{"d_model": 64, "n_kv_head": 2, "head_dim": 32, "qk_norm": false, "attn_scale": 0.177, "init": "normal", "init_std_qkv": 0.0625, "lr": 0.00358, "beta1": 0.9, "lr_head": 0.0111, "warmup_steps": 476, "schedule": "cos", "doc_mask": false, "train_tokens": 151800000}
Each number is 128 + 32 x the weight over its row's rms, rounded and kept within 0 to 255. Layers, rows and columns count from 0. Numbers have three digits each. The size before them is the row's rms in percent of the matrix's.

# down: layer 3 MLP down (transposed), 256x64, rms 0.0679, rows 184-255, columns 32-63
# up: layer 3 MLP up, 256x64, rms 0.095, rows 185-255, columns 32-63
down184 155:132093115091078146085157132146081140113137159098124102121114143129161142133123136105124122180129
up185 103:148097143129142099118086079152158103157056118112207108140140192151142126105115141146179122101162
down185 097:140187100169116156122120161120130125120179123128108111102126081098097109176128105092120102154065
up186 094:148109165153168126160184108206137145094168159209108134127129139077126137188123094121136115082136
down186 120:130157087119102137108101128032157110144086091062127141096115100165126117105114166101141138174114
up187 091:077084116138106129124067136144127115199122167144216138089078057148123111137160121105147114086146
down187 067:125063156121149114178127077115150113135105150163179116094152153140102051166147163121164109189170
up188 103:189154109131105093107090139142141153119090156138162119163136045088127162092120126154111108091140
down188 087:081105136128129142112201149092113107124155105115117179097108178200124094154131163120166122150109
up189 084:166130114160109197151078199080170136110154145145192124107136107120136098091095087167177137116117
down189 067:123151132122150117086167076133105144103091154107082169116127166175106111153187183066105115114143
up190 106:184189050176117102169091141130115134163074162115142133131169169128141150110144083153073119151052
down190 096:105066193102146150104154105105116140114207145140138122143065118146101127170151207118145113119129
up191 007:151142184104168116180154144186183144175131137154117153115151168184118142164157149126118168131177
down191 005:139134117182115132078081107100153113080128145085198101123086117093080148145150142157162134175138
up192 013:157077161104088088101120162225088116127126093150109092183160151126144158118094134146121122157130
down192 015:092169098161165138162129089018158128113095154130147159056097118105113105131127120099120143080150
up193 094:136157155147072162104155138085110116095061094149100171172102146128172098114153127130127121084140
down193 094:119125115133214112106135145164141171138162149093116138075178131145082097142114158107122149206132
up194 175:107174125119124080068092171136137142095105099134163098117159076060118157130148109169170132157110
down194 204:148123093161065122109132115118138147128152135115115135119160101170134131102094134158089117141102
up195 130:141219103152105136143049094142103101139070142078138125140121131152122125134100092163096106115124
down195 135:060087131107112123120138130093159182114152126137126077141143133135158095145195127136141127110152
up196 110:145111111122123129179079142173120101151094117137196102112093144108171141148087106119161137059147
down196 129:140104114142123169160117128112098096073154136128168125103079141145103154136174129169134093160146
up197 111:090150099135118098162153109115128118116097130190132154152169077182162134094146112141159164077102
down197 091:147140139178206155160144115127112128125117157095113127098101170154071129150091108108100081110147
up198 094:166119123098132104080118171137061133113089136180110147166212091092111133150120098181106122178084
down198 099:107120112172119153161157111080164126134170133075153120091020165194123145135145165095136121085137
up199 117:100158101094126140149052155175087123185101167116140102181110106179120155126156127110097122084098
down199 114:119122173133105120093122113097133096157093156123107068109145119117073134170139154137128178106110
up200 100:119132090178069113111102135110100070163158163111214119130179115186144147102122136133115134126123
down200 108:121122163079192132130176094128152146098078096136089098154095164074089103153152120140174119157134
up201 102:174113061118125156141093089115094106140121110104163120079139074134144203147158117077141143112094
down201 064:146148117183160119153119100092100110045181138132156136054151093120092150162132130126130139141123
up202 098:159128108137125112148114128131101130151147081144180140143117059152185147163195117133156156100185
down202 066:156142150152186122102154082085194121112114109133106124138129100156102135138118162088128105110115
up203 119:065089121053097125157151185110089100126146147136110101136142106124143180097128084130140139105093
down203 126:178076116107138148170158131111104143104177113174118146113191115140051127153164071102150085194094
up204 113:074125107066124150089135118110141101199097105150119089147135051176125133139112140128131179050151
down204 126:131116145091134137114103183103142096171159141131143090082088056194139169182147156120127128116135
up205 104:175146186108118132104097187126117180143122115105164153106143075139113141047132156095059086134118
down205 096:131163071137135157128127090120116075120141151147062098116124161090138123185128123145193138118191
up206 106:078135164109137115118106117098171047158101119126103133108207122159141089123054119123148091124151
down206 094:156187118133107137168075136167092133128111123157132103151070113113176123142193155141098185100156
up207 152:076162125155125124097103189114199115117141054105184132113148099122079140110110116190163109141119
down207 158:101100138113064168156146125136066125131146206108074122110102141099205127093117134099111166173150
up208 135:074112144153058132092117132132104144160076129129144180113149090111138078120188130163141186134188
down208 128:162134129178194110133116134140183128094115088123084180131105124112051106124139141167127132097132
up209 140:061171153133104110113054158163136140156070091138174114124104049111138092126153122186184152112133
down209 180:102154092142169126164069156144118115117109139147102101090122114197087155076151161128122111151102
up210 081:148126135127095117108067172079075108135146113101185100111168095110154217115122136137069130061107
down210 061:090146139151143146155199129121158150126147063082061188112129100156103086157149083143154127124156
up211 119:054135091174097113091137145137181115155142083137139136093135095125149119088136125106178140107102
down211 143:082108176158057145121096164131113140140153177085169125097126096174164132113108137112105095151158
up212 140:151103135138081130138073098157163071173134111093098097147139098106147167106174099167151146069120
down212 114:141100144149117111066061142116128143077172107124129179078131162110117178189135111124114100088124
up213 120:164112076099125102098074169151127127111076080160169071112181101079112092151140113113109184142121
down213 114:092112145186135125089155084119170090098153116100161144127091100173134125159137117148141105141046
up214 101:197090121171113157150117131113113151141162121128097132191119108148172179095157172126183068098038
down214 097:131173143117070118113114088119075134138118120145127120139130168202109129132158067163109161084099
up215 109:150142141150110107153123098128162111133088125085151094171120146136110107107128118197113099126113
down215 108:114120104101127154097146157116107154121175135171134120084153093129147143145129127055140129131112
up216 121:118131087112139129092156161119163156092145104139101136161114074137164172106114147112156133065096
down216 143:084115158125071143129123090084052116165134183094148072109133148181150153138138106102113156160119
up217 116:142151123138094085124119076166143076164118097110212096134172085065168122112132135080131133146116
down217 154:175169129128135146067181080114113145142121158139124173164118137122127043115086131145159132129086
up218 008:155152127156109137127150158135166172141158177143165129198140138131163156154169173150148155182142
down218 006:083171126147195142155138137145074112171120143153090150105153117180176134111107149149141101025124
up219 129:110092154091108129154058103155142094140133178183123125169063116137090139102146101124180140067130
down219 133:178138077158121149141115184153062132052101154128154178156138120127117145116129107119123099142176
up220 075:135177113107154140131208101121101170158115118104153178213114202091137054084125138133172111132088
down220 100:134107161124148134140047128102172080085157107130107110047116076184100183184129112113131159150162
up221 067:148164126108061103155117071178062095137128093080124061106139070126137197148123125106153099105129
down221 056:139145143139151084131184122103115191076136090153133096166160165139094071106138126140157180143114
up222 105:140117154073052142106133230096156134134057117092090154116122105131153129123142075191133148089157
down222 104:088114117140142166110163125104129102141146150152116101125158151154111095128138129072124157179148
up223 136:088146188080115141148104155109159056139075107077176083099112113112112132133168094158143157121071
down223 146:136194127172169135092084164143096079092069098167159154059186102119060138144146081125150102184134
up224 079:113080127145099139116078103125081107139166108175111133145138047101114208112118123130135146135065
down224 049:121151117203140094159105153121118161074152141100127177128164157134119112163128148125162147059128
up225 117:141111180108121141117075119176117108111092119116175151133159053139164080117079137104146136077113
down225 096:121065162107129095182151114128129147106120171126154131151097150137138122182124116142114174058087
up226 132:162123125133065072115140151135129132108171071116164173106147053070162137082143137077119122128103
down226 146:099080116108095149089095144156122165139123197126128081144095103102188132150146077141097155122150
up227 007:141099042123083090123074112135146111126089164099127070073056102087097093118102126105132131146084
down227 007:069162176131161131144173127103065100108119081149095129172197145170162158121165146134098099042119
up228 088:094132139085144121134079169148126026178090104066159084122097120137120165132082135130117104077124
down228 064:129156127130158125119166095139134111124115117144129082123186116155103073196104124129090136189149
up229 078:089112171098144125090186118142110191167115126142121177134092115094160057077116064103127162081119
down229 089:224160113193120115144093121083167128062143161079109140116162121128086164148085180114164053161131
up230 007:165146139108131147159189193152156144163155173128155139177130135155135157143167151110138164177182
down230 005:103167130190171144146069060121092135105138114151132101133157118151164116113109169178162142056139
up231 086:090141108102101123148104130129099054143160108155122056148094062208163122133152131119087111103131
down231 052:124108165135116118135176091109140137050129105104112084092119111192149081115136215129123138179137
up232 005:144091131157160097147108153176132106168068223125169158109073134105127152179165095112111110119101
down232 006:081165134146109150180147136109111115056170050166106111123178157153121102122162173159138142106149
up233 134:144180105126126097102096132091150099182133043122165071108151057143114132101139115147144138140045
down233 147:065161053125106211094184131111125071107100148105088165166128146090167116155147139083133126166174
up234 006:144150165196171136151098120122113135151124152219140168084138159115168184148119145187156119119110
down234 005:116087109069089131105169179149161125082125086094125163134098142120089078143169102107097151156141
up235 125:127098073116134116164160088099164135150143138103146139109133061097163125076160131080199174047131
down235 141:156131134136114144136152101116134122126173173083083123146103076184088150124141110125146103062131
up236 054:204155079141129088194134192153114134144110093199120150139161084156101117137118100090094167149092
down236 050:060086166149118143084133052085134130089147163094140119113101150110181110121141178131141090050176
up237 139:136126143105141165186076165176175096106130124121197120118116037097165141079125141136126112062131
down237 133:097110178076087132167104130074146080103122164121197057112094122148195137120083141173138180122146
up238 134:044156132095088160100097158136114106131066076087155156136166077119115081132138158178140139118164
down238 143:075190111100195105107159145134162090128135100115123106142079119116110108127131139118134099127147
up239 124:131097088081063118185148110143096137167172161167107183121120117078155163064140160079161168086103
down239 105:146184073112159077142137148108100133118091087113133195162139148068148087148132048152114118113133
up240 095:119095109071143126122182112127128137182155088135125101168089134132081163132196111187149146131083
down240 092:154132153133122125174122099125137155116156174155167061069157117163174121178094101071136147077170
up241 129:089109109084102143141194057138130150136136123110128144149107092094184204076148127135120148082143
down241 129:152142136068100133083127109101168095103096174141113095104101123177047156167137131138081098090139
up242 071:082099120168105153091118145082139051112115138165121059070173071165143181181154187087132164150172
down242 088:171191127121181125155138110160111183123116075125134187195095121089138039080106106156122113142103
up243 095:091127129095152121136102188097110122132168153088134144154093147206116115095143128066195160095143
down243 120:168105159144114165117136076154139168119173133135119142090150132101118166152123139129066088138108
up244 063:152135144119156132147157105132096201145118128103137204165120176067137030102093103139139133133102
down244 090:107111109124103129119099132115182081088151140136129067081124080192102205165138140114139150105140
up245 056:119158124145186131167066141085132094142150106106155116134124083092139175156114096064154157110136
down245 046:135149140155122156113152119153133121053122132135079135135147131166120071156161184146125119185127
up246 064:151151148093118137104117151123076168173114127120138194200126200089150020099086127137136151119107
down246 090:106103125160157129167133121103177080093134119130123062066100088187095194178136109108138152129149
up247 150:140177120143110103151114117140138066129070073107130092112139119117116154162123130098137142105080
down247 136:183163095137097155089110192136093148117120170186123124111160133148131116135131105121110132058134
up248 112:170126163102061137103133081172157093122082062132153090176140103115145150162189119134130134069171
down248 088:153123184142174136093161093103140113068145080150127094121104167184099127168181095124111109068124
up249 132:109135110133104120106040173147128165140106157154110111136118130088093165091188079152201174124136
down249 142:129134068160109131164086154151145140053078171174082105097135135136051178119127146120132069178155
up250 007:128156152131140121126159172153210139128154108117139139191243151178183116142172116172085143119178
down250 007:128121104133155132139068100156119148201117138124152138067060105088081132134091167030173141131129
up251 008:109115095111140084134092099132137076129081125110105130072121142109109133107099079147094086068110
down251 008:109103149128101151134140133123105162104162045157143129135143136116110081161159183094140164173140
up252 038:136116069111122189123134102072142063100161163138174140106113122085152084146110103138189081129129
down252 041:134131181139133082117146137177101176168104069094074106140135146178091160124152150099051162156104
up253 098:032102182090143146173114201128133082139090128111127091112148141089146102137173076193148161116155
down253 088:113186090173117124096145109145137119103134138182111140176176088145105073174098165109116145219180
up254 141:155117173118163131123070190148117095095096114108131146149166112112080122113170133147103147151114
down254 160:123216093117131119123140116106156152184152108099170158077079095126155118132106122148086092065129
up255 077:152147217137132063100160152108115190128127144103136142136126145125087060095080151144174131128103
down255 101:096107065122127181125088107171135069120136105144133108102122058137165186171159090128124153120182